Weights of a small transformer language model: rotary positions.
Each number is 128 + 32 x the weight over its row's rms, rounded and kept within 0 to 255. Layers, rows and columns count from 0. Numbers have three digits each. The size before them is the row's rms in percent of the matrix's.

# layer 9 MLP up, 768x192, rms 0.106, rows 407-513, columns 0-63
094:116128099081105166157122118103148082150115088146156116161128114128137152139141111099112046090146190092162113142172162116140169151171152110202171093113104120124112066142128097100049070171151118
097:109135174153124158113141115120117069087115127095152082136077123082182181069154044124121113139127140102118123093158165102066143092150131078141131103170114116159081094151155082131086128184111141
091:166134163098165136157158101146118173122085172158142087106128138157146127074135124128159114119131196169073067080129189139083083113063111136133112145113142099095108156130080103163158144204163163
100:134118092089102176126185157127101177142153116165203133165143136130082094092071143149110156129108125149123105116163157139070127148133135138139118141079180131167106155078112141134105078143123083
107:139105119179153089153112133072125163116104182154161114118146121098157155067111141126161140079141125140115167153102136114147075206120145122161143061103133113125066112194147166164060157136195136
091:138098172132101151109095082116135229096181162134145104107087161137089130158120136096105150122123147116151173138133164111151102104109186097074130151116126124116120115165077136160143081139093119
098:186125116134079155149149084110117112121137131129177110160172176092142058119146124054158165134124204171115106193085127104182106082153178100082144084136131204166178153093125121105156096163161196
090:143148125117170025130139145152179087103130140131115102189166125095106096148112108172094105160108164169165143103124136160110094129144173120124125167149168099069086138083091155113170184106120164
101:141151146114094149145153097065110162164185159131164113125120087164180141166173140100145090177182117147106114162116103170071103110174105147143166092110165155108150146129098119118153158096124141
113:129156139124113223118097082087150111151107133095133170077088083100107136124117159134150138097187171151153136118166182134111112100165076166137179130134114173152162095157129117113126124063159167
101:161107025116138100128105143140078085116190111185195103134108137152122137168182118136137140131095118105129132156183091139167068141157109124108167145163148033149144109126121105076151170124099157
108:116123054092173160086141132077125143102121064152185124142121185127106092092169109131113126095168158105129124130186143082100077123093115162105099112146180138063131141137138112120156092102129141
096:097114118172191146159063198136091163099128126158112082094153181144130132144114113134168171102106113141114096120078150165139090166119164149152134139094170149117119147099136193108103166135153105
112:138069147134123144133116082098166141118136150094130146119180108111142103151212132136171086097132104113150115181174226110075137099133116145106163145202146102084118085163151103171136140076101140
103:135127180137114165053108100136097161170129109142157145096098061190168201128059097176132158121077127135137155121096097105167114156120091071113109164143166129056130148156114149134133115042125162
083:112163108111166103114127145071089109105150132108181172114129153137221131119127167158103107157164135140144057140032117187126154149122135120125085126154123140157153139182118079090132169160123085
110:170133154112074068074127131131151156145102160126111048122110123105161115126154119107203141115131139168125090121131087184168123154083118108131132164178202111157139149089142085086105096162155149
098:124109097101154074156105130060119114153194088156152141139121129156132085101121203148159168149079171112151140101136111130123110144129146160131134147154139098086130146121134117123121147130150159
108:129058111218112139134101105127099024121137065133077171088121156127174114047148118062134153124158120114119114110088194179076154125169099101120147153156147181139198082079106109095095141124121139
096:129118145065080116163174131111089109136106167126164138133080153149201113162129142153100100114132136124131106092129175102057093157139148106163116130110104155142083130068101114151118179145155135
099:134159138140139120115179158134134102096126128195153135133095183186149133190171083137110155130119129111077153120166121156125089136159138186113107112135107123162094185133114110144102083167157105
099:119114099133152111098127170113089110126155119103150126133106185113093099064170131148160132078138121090090168172088103124173134138121116119113143155115075174144032136178134071098098135109170145
088:100072105140187159108140113167118147152148106120192108104116147140149131104136121151185142135124157121136197132127108131100111114114113178178134127122123118172047085141126093191097145093087121
101:070129122088138133124152096116105158121106160114140096102136179152091107123146091136185186123177097149138128121099174128112150108151155127091140123121157125078119108121105141106078134066115118
108:126104123101154153155147133151090175103142120163137120117157051158161157130144100138105170134091143188185141072095106109088156125072114078112085147167149115128122078158084120176136102088064150
106:189107118183059163088181180139145171115105126107153099147117108116154120153114116064162103138118117154129100162113135122157147124127114129167098082133181128133080132146099141115081102185094170
094:156093157104101153031092162081145170094151158116119104147152120144120133167145119130107134176141162098142117074138134121112136142133055139124184138114152121086125076141065171107186131098177126
101:085114197149131139144076134134121117141166118110164027125124090137065121112145068124080160128093124099141081143140072140147120136141195170089154169159126108091147151197107155164155124098130115
114:108178134151180166133140189122117131150129115166111120115126128176117195131149167156143156136112143075140166099124101105100168156131157123152147117128118130079110150141086124096141094184144117
096:126056151139150151132134210160094120122134160111169071116127162160126121110084143113164133169160125150095108171133148166167092161154127091108096121131149066141188077141175102148124034120058115
093:134120116113066098164154120124174099159097154145098104150163165119175157157128188114073153117170161151144049097092148150119076183158176091176115061122138119085107117176117065109102180130174168
107:131173112159153159179120190113113116129132137202134117088095165117143118143161127155148130110158180088188121115131131097109124109121109146097114137134171097125153123063205162136243120150155190
102:159133160139146107097115041129121101109142105197172154151178170139142096062187088129163092149096116121136074207142105107120166127103145154065122105106132102079055132175115119126136140117157156
100:102129176089129131075102140130132099123081150127117120095090191144167089077110105155134182176131202188164154104156100213128125132171140168139093146093165179135163149209126175078147170120070108
098:090120140162150111139135104070128086125128118164152075117172170160101110126138198079173140131059112111159087073143157099105171148135070141117070072161187209135100119245090093147129091115161104
092:214048149136132160126110027150084121100148111120119135160158170144119153145136113244159143134116168147131164117078084136114144124131109067154122139088129116119135096181121169166083107115112164
093:016162057118135108126143142160143139120120094136168142161166151136100091081081144150121120088071104160142113174104134083116137123154142122132129089115130130093150113166124160198094114132164122
101:124148093114128125136083144108127111165157117175145110059137197119215095143114107150154135140111137108135162108128123093165111137206130141146141132117164168159056115138093111050145062173065189
087:138148134043174162134186038138117080188110089157110107147069146147144134128162161162131092139116067181171149112126157129114178073126134105091124154127164136169066126122153094125105138151190168
105:126098090142135133160190109096086163178159128110109169114144147110098128140170127023117109189123139133118147159112157118093128085113135131146081155115162128082052137143117107162120096157120091
097:110111112129158103117086072082144132153094108156152122141101134136111145102135163014095148118164163150082084160105141102141133150124115050164111114154118105120145123226082146119134153156153086
092:198131087168094164057078133138121139127098111122133147155139094067149122118133124106163160137168159107120131122150154139108117114168050147107161186185124154152118085114110157113165088175104181
094:139146134128150120104178104148128075090142130153166142129154181151122121133111182145153128120108106073143157145073112100078125125139158137146136144066128181148072103115162096099121153064115117
101:148083110154021124151108179113133168059114184209134173095120125090159174112121164086190070164151137080151140147083154142140158162157109123146081109112142109153088099122067072200150142185104126
101:071080143148115126150164144118110125159126094178152073103159120121196143139161155116090126104069112209120175122078146090114124167126092126130146067105116143081106096161143173162087104145121122
112:085117163111077114115094132081150050113080087142144148140129145132103144076140155125109120147172122068142176161145154132178109102128090127129127113125143149125168149090075125154147148129138126
102:135162107122140093113119113169144067103126185138100162141154119168133071139186115049073137071101167135110167156186128185128091112081144097110172124167133097131175159170136081144133153099153134
094:097180088117092135132107169105098081137125101153149116132164138087157136148121161153137163097106177106131084140161133165173079149061190179136161147161101111077164170121124149084171147107136090
104:166109095195203113136115122110056122159112136129066083146115142116120145142156103149117121159140194109140137112136096125140130143094221142079095149130085092169159156160100168150131078128126145
097:125074133151103167166171126150071094129067145177127104119140127109087185151094148103121134127091123091139115135134088137176181143143119162130117132141084090183085112156119129085096064162108135
099:072116178112153133136123076131131087120117167096111098138066149152099132119098118144089131124057113104129136151153078142072114080119115174112074120125115159152109089132173084122126121118145127
121:141142099166132155100142167096109141160127118159113137117117147151078119111110116130170072154090151126124107177118084124109084104071154146103178115160159112177069159123138070091119100134147085
097:136155082114158078054151145166106092150096176087105142195128139161129118127217184115127096138121103098108121120131082106116117160123085131115141168112105159107144166159089117199130094146105135
104:186099124161163171129182149124171150163079141146146095115056176149126165144156094122171113156143124093076106051162097159140172116128091074103134103127112124151118116183176141115115155148114143
125:141095153183124105083135085126121139141085156120126074143146099170136100130146085135133164162150139160154101114104116052111191134192212143079165122121179123154097100117084137112143161092091149
102:108105151132150063070100104103093137148143114124072083119085144085102131102104117137154113098124099151128129071129102137158122121166187151146105116114138144102148168141118100135119093138096161
100:192133129168117100087152110053065127132085127108051136118141133118175165113150111101129155132089186140164109117152103117095113128122166071096142151150103114079122019178106133069156160122161173
104:061119124141092162142118156116087102136112125110128110125195165150172141100061165177148141144127179149210085099123163093136132124110089149118140161117106079139110083162067159136151155144137181
106:108144125123135155130096109167167170151149084170176154113105126033120171174142074177153174088112109184129108107054080173158162077117115091122085071152125083153125118091228112166149152123155124
114:173147159161124145130171111112068163067113137135117110127105139162067147075199064101125123087106123144131140128118186108106168156136120085143131159137122120166088202105052161130171086128128184
085:121096116151056186132152172194142124137127167154148078174085114161135116110153163106135125102112153155111156082110146158155135120043117134107169170091125098091140115124151141135144133165124123
098:092112121164127148180148110124143077155104069172104159099112121103127091115135123177158112099172189120158156056132132071090146140208115153139109136112126112175088136139139116148145172046128149
097:098160175092118094135164073155115151147181103136131112130119149167153152140173104094141210166169093167168135077149167139117123094108142175097102136100076162108119111102115152145143082161113096
094:132090156118169092107077063099106087075170122133122093150098120106034110120169133116098128094136107161117126109094125112124121141139086105136125117121163056117124143124133128080127166154162087
094:200087150164128118113166114091133147099127131134130119135136153184102130093156125076134148119109180156153189112174107154089144159123169104085112089137109142153133141149073090084066123141141110
096:175094147124152157050138072171146158098111113146114112121071162147142121130122140140133098145156102154140121105126127129137098138152184186113076115137156132118166121143106100111178129097090080
100:105148113183150156086138110094129131134120152092086148133097120055178072151123149092119154102146109147085083074081125137158087134129099092088158142088148157105155118128175086060123162172139110
097:124032147112114147078150114102064170133116072199134150150081111109107128129139121091149155117137164088166114048133153098142130075149118155131111109122105133151113166139152098136167086155100148
084:117093095129109149151057142169135107194145123209124141177188145152139125142172147169076118102166189086153116176129120045139170137106127145134106143071112099144086097122117153116107122106095162
112:164200132186173122148087150119135124137123087168225117118111148108036134108114121107114115159139153069120101099104054152143129129133051057181128088093167111143131135148120105178132083162135162
093:142102121099131112162128102125120168153086093184124098152110225171152138143167098141089105141170135200092124096123122136154104127126162135128147095151057094121132184103067193139128048172108134
098:103192164101113142113177136113168085092154100055099118086141098150182131141151080099170099118142148135148190077161107097123153066070105090122110120088095068145133084101111129092162096116179137
107:060113122162182184130119120121122048127159141141103147153143096095139103126138164087116128146150098114110156171098112150109153147064178149127124132150032099100094127186136113052101143164165114
103:142157138125148152099128112151100174133105060182153145145148152082105134093137160054123153121101152169127136153157107143092094112186123149137148166104154148171118146106171121126106143147068139
097:186061147136162107141131078096122098075130185125139111098134135155150125047125116060137154096162166141179133103113193092110117102161084074172080149105119160125140064151111166142165117102127143
101:094104109152133140168125159118112101127083118157108159179128092112167103065118147123121153106161147120122083086110108139168089112116122090110101129125109099111146112142155160192115108092071157
097:155136142118159160146162140140112122113167066125185110184143182126138097133122137110205112100051128110124132124102117152112120159104203076165031103118110091124112130186105115133136148173105171
092:102114185108125151131146086125154152079099112181108120134098131156156071144126137158244086145091074171115144127145104184114061107083125107108164100189152141138152150126132119201094105067105125
112:127141157112114153103104139090073126158163081198104152118139170113120098084133156097132067128180109102134169199117100065123121109120117119120110150105093150140140104090110087109083093140172161
111:143137107172139145092158070159109147094156111109109114061109145104081133144216122102167172133099102117128115109088092134109115122161153113111212129177180109172048119131085112150107153144127091
097:092125143185139182120147108151104095164101167124136138111098148120093067144143098139069170119130136106079149140101102077124110114141147139143118165140044151155134159125136136151088063189110146
092:123084092046115180138154117154134117160081160165219162111169169166102135150126144104098168177151153104141145124166111061126129078179122146111150179124109136107054148119089148103106102152149088
092:104183186110125104062161157122136107175196126162126133168149111112135094125098080092108102132135231097110177110150139095109097115108210076109179119129108096165103155093209167180145134140104118
094:060186157112141153130164112085127132134109102073100120110128215140095122113196145157127131123111114147119095126135167104132084128102122127134164165152123141101113121134127135151149118096188091
100:108199142137125119159131095113124150131181158182150078115037093140032161091139142092115142146146188156136127117154092142116154145141185122196103079134124130118167091124107091127141115127116106
102:083123178095130128218091108100086153163110065111171148123097124137128175116093207117075105094112131123121153115119149098086132137127095140109100094175101126081149114116135148195160211157135131
097:102123144116166132144133074169160146076085113185124123167095176067177136133095182124164147170094165135097175077137075150130132089143099166118135197114071083148125052089145179128143099109115141
107:094092129086055138128130062082105133143075090133111182160096104118139134128137151146156142145164177191143134185127134110093116061187166142115152112142189119140082134070099175087101051147188085
097:115095130143182141177135095121139145166127114143137103132100111085098131092114099096090169110125115132155167095116090114082123122120138102100076153074142168204173103177114112076109096116119144
095:140098183078138191090139113187072133160142142139139147105121137100144136079150090076170124160143109103057120154120108119068197131110131112094074150184118198136100111166175104136170089078153128
086:104126102123138180143121153151123030187105097150078116097132165068171142097091124176142144126142170140126109158150120130094117148090131140114114088137126119123109146140073050085113125076098131
085:063166146100124140140103100159161160206061153147107120149102125141117139173098135130119121115133126161100126069136113168083129128120155202172183177087122067148152089146171156128130109088060082
102:160153149132090096109100120091110075135189147094184171133099139216159198109106160157165145183158145121132087140132159105139139155167104117029142162126209126126141139092050174111162138115187130
095:150150095110163127061152170199142151121158077146169159140094137151113129150100044103070147139189126158072126071117124147043131127055111102076104124152108096154153117118085151141141164185157102
096:146090118112141125111150113158112145146146086130140095094086191136131167096129136176162151103097124098110152118073105177158159145154155103179144136130124089133108155087189107108178120167110107
091:146113100104180113138173104132120105180144060171074107144122113152165171104066104108142183109128077132141150117070132117158122138068155199127118028152160140077144139084095129128174116125098115
089:159183119060093186129165093086150129122161101136109130114103130063091179118080089201110157122138113112128084197098072168198134154130088118066136190145124123128165134109151144128111110116154167
100:060105091148104136152137170133140135178167123111128136155151129109115083099112073165101100099129128132122128149059100137125090177107073100127136146127119160118073122135073085123086153078123145
100:144143171136133122133135067148110173095177123149193113084133157143132084185221091110081129099148152137132106134144131084155131125140099154102115162155115160145112091126154142100105143128123131
098:174146145092093157097119136132143157164132149138154142119134123149180122089175097178111102162081123098106161104097127099143123146110135137175105113078139052115133150056079145114188129136167127
100:163112142154132166128112139107114078139146155059126085145163122078128119162116142077083144138098129128143147117152165122132117086113131150111087159168155129151166212149150072151087149122146128
113:143161128157185163165121111098095140153088111185138128115055072144101133098111130122134128151147201102059113100155117115109162096136100094107093145124159071105134091151148105125136132170146134
094:142122149109115202114156130134116156173144166100165127133166117131141205150132075091178164130175099111096177178076063116166096041217132116134171110112169134151150147138147096068163119146167119
098:081125169128092088128123117125162107182145136151153125128169097141122161082076122080134093144199161152086074091090144168115090124150143167113137105123107147099111085131094086066126174119190021
095:104184102126135126035135140146121123177114120073115130134143117140119153191080117094101109191123161154182117114131161207102113152155064173067165122098122104160112106154085107093099115128156098
096:137084129180128156123091154114093149155120145136124099159064158110132177066119132121075081146134132120092072164128112129116138107119143096107111100118139087090075136169160167149109130168158103
100:041157115060153149082142127150170138116123113126134113106122110147122137144140164098105122132063109090155128122147119138061163109102124103150134156172160134217093100196112123088145139141103096
# layer 9 MLP down (transposed), 768x192, rms 0.166, rows 407-513, columns 0-63
094:060082110142117203084097133130135130147119102087177135156098116063146070138073126102066090149161164095114135128155141131144125149067141122110112128087129190128153178064171187181139162151140096
092:117141151106117066150120130107135105140130120147116142124150084108096119157095113132145107087132102111146138164097111137117171109135146175203155112190094069063179158145063104142201123114162166
091:143119100134139121126074117119090134151070147132169141176088166106142106178154154124069132175121112128155200144106110163102109115079083111171119151144109125088120103109145170126139111133103155
105:121165132070153206139068164107145119146120103102160164134124129141122184184089146124176114149133145111136123155118100187105140166166169151145195065163141145093074102129091136126147086122155124
109:094080156132058156159083118158146147170119137096131137157104141116161092208125119091127104156137087154142164102107115142070098072073128152094084082120151089120151126190151075101148111120126142
088:131075090141117122082056156150135107160155146133131127142149089090173136119103130158182100130144158079155163183170187187111121170153128172143084106131099073113104104132090139128115118187176123
092:143176088121133155147146118089111153112092103146113131106083095134106203132161144162128077120153124147169211132131187165142105084086136127131222082126092125149135117152174128135128101132127189
095:090105094168134146164097163108155130134105154178102082168182170132077149165149115132059110148105117128137104113140147128149117181125177120183079154149121140132109124124127117155112169076196068
108:124078158126149174139089143178130136112154139131096053141150172142126112162137110193074132150140119092138133153121120101158121159153126094085099149147197079184149111080166183122147151111118191
106:102125155105167136136162141132163125146106103122108100089129104118096164120142129097151215172127133110188142135149066164060137128124116108164135103157112098098214141125079115082157123127172178
101:113150121206066064168117156141134150113129150153170130113122144121144148083180135134148116116100108084090125081100162110087139171155119107073051156150179133071121055135132157106158119193114070
102:163152177110058144146119120140125083088047198101123196128109128139124147188117104136149154145166054117146109116096155136133121112104103130103170085175161144106137084209158159128122146155135152
090:160067161111086113140149122139104143134108064139114155145189168088156190141116092141168153069131137123189141139186125152089152120105105148080081100193137103069111149152160128181172145115090177
121:110113077133100138167146110196125116089131116053137109117094098169122113138097136141111175123114164120141127141104104128099121099129138215142093124169111094116118127092160163120104125120122100
111:099123128192134134134079192103087147166141122133148069145146096180061175099134081101077099185152182124162143145133139171138177139159139114136113094125119142151133110091166175130103154148128157
082:129135123132140058168157150161120157087138152098110115113088181145076118127129127150147150164108109156033144154164144133099150146096140126090138128070127099169166131076191163077127160079183157
109:132144128105184137092126142160101140174115119084077135164116134207152160112110108169138101094161144127079145111155099120123124121152120103180118077150102140128100173086140095095105130134141103
097:108106170150145161152111128074141173095232118086140161137120102100132092138060147129117177116120150154110162140154080102155172074142137165192095132117153191183109128144168108149105113100109138
102:130250079148119134142173115143093066105081097108146097108164169155188150126138181127136115105132157155138129090122139118120149059145131157079158113119123119155097130077121168084102100147113090
096:082111083139152175172074178111167083128164107116080153117160159165080120058135136169172108128178151134147106184134068169112142092119124161136124127087162112138113118177120091061131094106084133
093:096199094130130110169121146029190104129132192136118037155125127101133144202155175117149137208135096157106142085163106146027183148111087150110146153141091092126136089126195177166128130168131146
113:099176107128112105112178172080136096155156107093120155172151123103127158111118093091172138140051106149102059127145084149157186223191171162132157122110123120158153121123135117142135177124135153
091:149102119108174123138128112088170077106153092124178075109128140150061169132105120146122165158131127123162145098141121096182118106120091133131136124120172116134147149073099123129189076092104100
095:065139107112163104149116160187114172166100179095085122143107155097148134114140143114091190152147140112140205155111137124130132117108132129157080130113104121101098145119123139072132170111168184
115:088108167123128126161115159127089128160102137221136164150163105143121146135113058062156167187098131100117063119108147096105119123099154110118166104094178157115155101068097104147121143124150169
103:104095130127127083134127145184139097118228108153147219105099210125155155175139086151099169122139112088128083076109173085145165066139143134124103107105175107072110159074093199172139172100110173
094:145126112121217102092114101186112126085104106150160181136108110088143110137153125134085115188148144124102186192113098154115107179094147136066099101146112185110153079111150149094109103163117100
096:099108101113083143115104123117150154104171149163116111046137154088118089119111159151119151134093149123150103104091144115126092131148181127108090030138081131160139122139187088173167119099140138
110:057101165114175131084175133100130091139094124146126099169191143127138123139151126146123086073110150155092178142104189136091108115120166131137142094146089085191107190146162117102104172143072143
098:053156134187096141106091119098115099183114106137158178159065115133140121116145140077110175090134079092123130122074100102109136071073142115143134137163131099133096099134143084120108162130164123
086:128096143108111154092132110141189153098099116093143086135096134159092088174155065103159100118124097131104168098182142158133131158133148067151093113095142168087109144112105175054180082089106094
110:142139133132120164114086139130106102119125120059091132126140112165091095131145148156102139121081099134177122141134126176128170135192216141119087175111145132115085188094135147118160132100114159
106:094136118053079176109130146097129170144132144065146109132085137123117144164129157110125102185200122216108138071143091137148121141105140139154100183126105157209130106101110120141099157152121053
104:147101134111166113158149137130145050152122107143114155053079133109157105102108164127070130128078165095095148112123093124096146123152102038086109116107070140164230149143110116097134154123142106
098:097110142172132151182132146163110135129075089146142176092073203133184098151105079092097111150178086076126128108124139170104130122090100169089154118078122172131156124164096129122107145154091063
093:158152154091149152100118180097152181098097095119032153093096105151104141089106152111164110114152110135111082144161147135172120148167092103167180097143116177140143121125109128099098124137129199
098:137116157111164161097137114139191163140139147126137189124104078136145092154194138087104176107120093115132128113166107145160049144141079112097064131139174097162073111087137066101148073107141120
104:150137142118146110096146208107122110129146139160158112111085127168108131104118146170181150159096086150128171199212113183073103195127080106147084189106156086111119117093153097180112130118139109
087:186071133164113137109138135128098167108117074129149111113151061097126161135104070146142133146108160093113146066138148112098168141103121113155133095163186078077130127121141164139103145119125124
098:163090145113144126142137136128195071078110208162161081129148171140132097118127172172127165123157149120133136062130160122089104182108164166081049105107100133152160118163084150079170061145097097
090:095096127128104101115128147109142168095110185151133171162120163152118067101128107123080068101141166145126086096135096137184097134088170097134175130103125104189118133120122164164114154174087166
097:172118123102088129099187107105156122161144133028094115166143110109085139162093135109180144132077109126154144108101109074090152059120123140126127135069111137128133191208139105139156119148165076
093:089082167129124108153114072073123127117154107153112157171220097083160110116164107114128138089097133156197084162146184108098130107163118111104134146102163154110169105118131090116088110156111134
106:123117107170160185137149067152120121175171113083152135100138075137133153189082062162095142139100115115147110150118152108145113136142124165124149111127094094100171151133155137132057157122151142
100:092125117126139138108060132148126095116140137130141138140101116123164135162085112081151184109129183146118061133113115114099090097108162122175064139050107167174154160135102136146215161180134156
110:138116055122142187079129148138124132133141125072108080106163200136140163142173180172127116096101124139146068143171155162117109083105182105118161121106152170120155095074130119111123113126151079
107:204161155144053158142095109166165118207086164172181169114126100116124148077010126121128134127136104142134121127104153107111095104117152163100089174140184120122161093125139136157135081084101059
087:145086104120123134129157135196108166088138130139145151113087085106093135155109136108156106188129079134178128151075164107048184098085145150152136133100171186171089160081157160145151135122075124
111:113161153146057154120127140104174163124085153135102163157152125147152122163136083139116106076148168066156136156104122183105089107123134203166153118139119135098106091149127132070148113155180145
104:149133147140099116202105106101113104129128165066121120138141132146134144221073117150090101126037130170183139122130183130195125166090077151131119115177053145094116061097135162158093169099157070
097:084118117072122155143153134135136127132100059144155152110022130153144153152169153078158156170173160124107166094128165161117112133170147088153143102208137159150148116140106121115125168145146061
107:080109118145125172152090164065110108089098070133154144103174122109139097113136123105105222134151115095150110061137153161037179095118167091181186130167137126159153091134101152142157200115133118
100:113080077117125162110158110161143138101127152106073229106109089155116163147204128123088137155116105161129086104174134076113122161162121132099141116139158115110137099125157085121077121170159156
104:171144152078104091082110127116162106152106116109143100076143195112135163137131133112106096120130158130106125113124089167135131102116177127137126109167091146129075157096111164123150087115169097
142:133120148144142119107115122170174111110118088118085141071095077127141126149179127173148155135114170101130145110088220126177119158122127109102110112152168172139085076138121108104146150148139115
102:168143107144139116131078148171115142125146161096102173129065119110179180140134140110045159154155140133162120186160235100146088130111135086150172117131141133101132067102143138159178137137178126
099:065135098158132097121117163159125144103118107154106128121105162167121123085138156186140115137164064191162174136108113098155168110118126089137151142145180114122107114078094139090123130114149127
101:159103116118100114151178079141120152182099126150129071081118154159126158147162102205161154122089145132176200112121112176162146116074163118040114143106152146103153125225212116119134024137131146
109:090215120142129131133157130159160144152113149120068102127214148131153124160145119122095073144124142147077153151134157131109178119139160135113087146104121113128124034115158051112139167126195156
100:156138138104097134144178142103119121142108155138101128110090150179188164065100069171054066134105100112156208127106095153126065095144124135123136096096141109135106165099202093160071135095145123
087:095085113121149129093116140101118110118130099091166177147122097095186073113101136174115107107085114132120067180124113092113159061176134128142152097148109121121132178164111123131150072101108122
089:127121173184193103164109113131129125091123118108183142173162164173146152144151138080134165174137086149098107177115164151176208132068137170088124146127165117109100146145149090109015117153188145
101:106113097204131120100128137071144076141140141174107146138177145082102074119142073100138102155152160149126092146144102122134083145066143119178171146109103146130118058120156159105110130103118119
092:122150136122113128113179128136134134121105127143127179136125112103195146152150155066088139136170156145111149092133116173056121119095154107090110183165137102141129105155159137124163073102126084
096:087115119185090155129119151117150151131139117192134202108154176096153138134168118135092099148145104092130070055114138124176120136097096121179067117042161138063114150151075149129175143103143121
099:080124153149127075160144156096131127146137146110116077151168120035112130155174135107139130093167079166113151148107185115082099110104129078163133165101137109132159095125099095151046157083111118
095:153101124124102125127130114100108109134154101169105200157108101114118147080120132175103043082109125199159137172150136148099104181100107121079113111163137129103128138146122189132115126065126139
098:114126110127144106125148159105162130061085105150122209160126113129121151140137095119169087119160118123129068120105094182121171144144113146140155094124110136116146160169142187163115121169117097
090:148175094089080087068112132125159128166094082084097167137126150150120124174102170090201161192112142130145171058153130158135090186108131179093101100116127140106110077134133147132116076141097099
116:099155125177128089137134137143124159181126103145128082128129149110125124129139087134184197062137156129128106090142159128167131134133169145105180149061137129102123151144164136125046164127165122
093:130071193151152159128143061102149152186150144116125049138149091174130124154108160137132132084112131139160141106195128073085155141135089110155090163154144164186144124187137133099129111106119161
096:155111100183165108148074127125063104164134157094142123137161144077130100163063163093074145116205107147110086146074120149184160160137168124091163104157145152166114170119161129180104077112163084
112:137117097137116141107115124150116187168105084118137137123125099157145147134115106166132132170147093112178132153096071141154027097142145126128169153111153106121081048095087150154096125133070146
103:129125159056171123132145085090117054184166189152189126062160097158118135130131113170115110108179109139128109098098195119106162129081131112147134153120097126133085116129105132099181128090115090
102:073175102161124159122118130123124106138142130025084115081081129155118154146114098097171141099130142146080072131087137087148100128080113140124033134194088149140159104124070157095204117144112104
096:153091138082109114129123138147133125082095149124111136155134115124143178112196081138121088156173084183138174143137182158149152085037140092120169110143168139126084122110127167175137067135137148
100:035059133134128140112133098140164109182099182153082071094149127098094085110133127110104148154171156182104134096124100136166097119208163201168171134106102092147132180077125101129101131104107154
088:111150112162156129106132084068107070115106147124146061165121086128077133105162144208058149114147128114164106116078143121071160160074154160145123210185154138115135164105152130138092123086070140
103:176091137135153173187150080133090125144123133094188103131127134069125084130131151073116174134098132130111092126138175089159119092176171141185091102100049169147094149112067162209104179150152109
110:068107124102180067093140136131139069096123192152120152136157126155135113143109199170124066134121136116110164140072101145162090125119154144139127070137119116135082136179104124174127210122161114
100:161113171133146111164116146096126127156113131140141123133142140179090124128107164146111204150155181143146080115230078163085152117114148121149103129149088093083124189104043099162134131084153184
094:038079123109143071156134167156163104108145160121135112096132115149155145150055079160134104177120118104111179140150185158146096037091088108076134143091199137148116139147098135171118147151108170
094:152145070124134113156069130098136130116111098083118132149107106137128198145102153170115140088155092091169113122141068155128181156120144170106148137200164111048135109151083111107106093129121088
092:115129102102050073109171094171126170112085125172103183097168158165162152154105137100136134132127099119117155165182079165121112126109129182132126096053117139138184166132135117139142086152179143
088:118146194128170159092184133079151118124103140140106126120159049119216077134118117139061085111141132055129136097122106143152109187159152084152163155169157159146094126113119140097078157134132108
101:184178193097149092071120097126163108101164089116105115069080139088120139086159166172144190132169127171164091056107149110158144129111137109094147181108126137138157125177127081092143123137120091
102:152106106162128089121079094125168119187124154104111091146236102089131155146112169170056121137117085108055100182094109169129106189106147150122138168106195122098135171133146102112128125081132146
122:161140159128156156152179145182134149122177147126117101100138114132161158099171121098150116044074093102113106092144139173136147129081081135148126128143098227078116144195087053135149164127103151
105:162163081162076160177138153156154098145100153145131097087055144127123140054077128173102112121125121150135163082058117141094114121108159146088098138140171154120131161107080136158124072123131073
092:112138145155093124133155160097164204157109117120181169100181137137103126063102137095152102106172058181059151048163172146115140131101132058134141186141069149137094150125149133170153085123113138
085:148165142195112097057138136135107172054119124109109157144064150162194106147125156102189197157133123128184084160119117142190123111153120120140109176117148138124100111104168146174130111108193128
080:129116133121124121170115086165094158094108114156102170101087083138162166128089156138142045086133098103128133160152172122130187147167144148112140147133091142091096108113123171093087111134114147
100:141113129124150170134109089123106176153106124179174120100096078189105117128152137200094102171090105116191115152143162072114109110166142151153091148068155101149121068111148141137099128160103064
098:095175139128094116135127169122078113109123159117158164162136108181134149142052104167134126096113158077149129161081184185152084117108100112103142162140158084145101043098139099121168091150120144
097:101152143126185134141160156143118088177149120050118134137179162122110129145123176148122145139095133137114195126104203080103152120111139114079148189144127119100107119154041132098172108147132102
089:169158153150188150097143140136097192178121065148143102089053103063135136112087173132141164148111067118221114090120152124118086147102149162143144118131141135092135152068135184158169149130131108
086:160131196207094149151111155106114136081133162108131106145157135135098162112121152169151125110071122105123171110119091104118128108145179127105114113133174166084111077079126152121134148136136084
104:151142163118160133106105114135187154146111182070123126185141096131082137120136109114163130104106159144096131147130104124164206139152143107144100074111164051118141136116136157101087180131155122
098:121145156165120053089149129143165132082129122131157152060114190120081180087167115091163158125117133100080110114070215144135143174210098091130198116114160145099155119134149143092105114146143082
095:130111073163102134132140197116155125146117082109206138150131131095127176054149128125128140174182122140142161134113150134071110154181140130192083111153117131099136134213126141104160101096106173
103:202103134089090199126087079190085128089142159137145151124099166140108148155138131095167105149158118092106123150181122109110072197157094113108146104128117113094169123139158154093160112081099081
119:141124096148120161113148153078103162162085108168144169147145068131123150145115135157069114140099125172114105189176142162101099135118120129143070178126088125085132129133158125169110097111136185
089:065092147134091122142137104083147104139140098124103156162123125176100130172162071121109172125142109095118110064102127131105075077176095134085152145147176152123114114103098084112142121147097127
095:167137133154092115131156074118133114070168120093133115168144124151104147183160144087119173125094152068133128218122145168112113129153149121168140116168117147096114086165123118082120101153102146
100:114144086170101132174135092091114164106108160141165157139132214155155138086173127189138112103131148079109145144124108116108193110065148086127116086140097111118129134144104111158142104121065154
090:130145207179127087108094126107128136154160120090117141148134112118122073118125123119103161111155136100132101098122161130102132137157173063127112186131155062121101131151049116116150111103150096
100:190132141120072098220138138104087099163142125135084106123105108157103094103101105139107105117145131126137091147117099112135100136175182156112136168129075150123095121042147123120128098120113150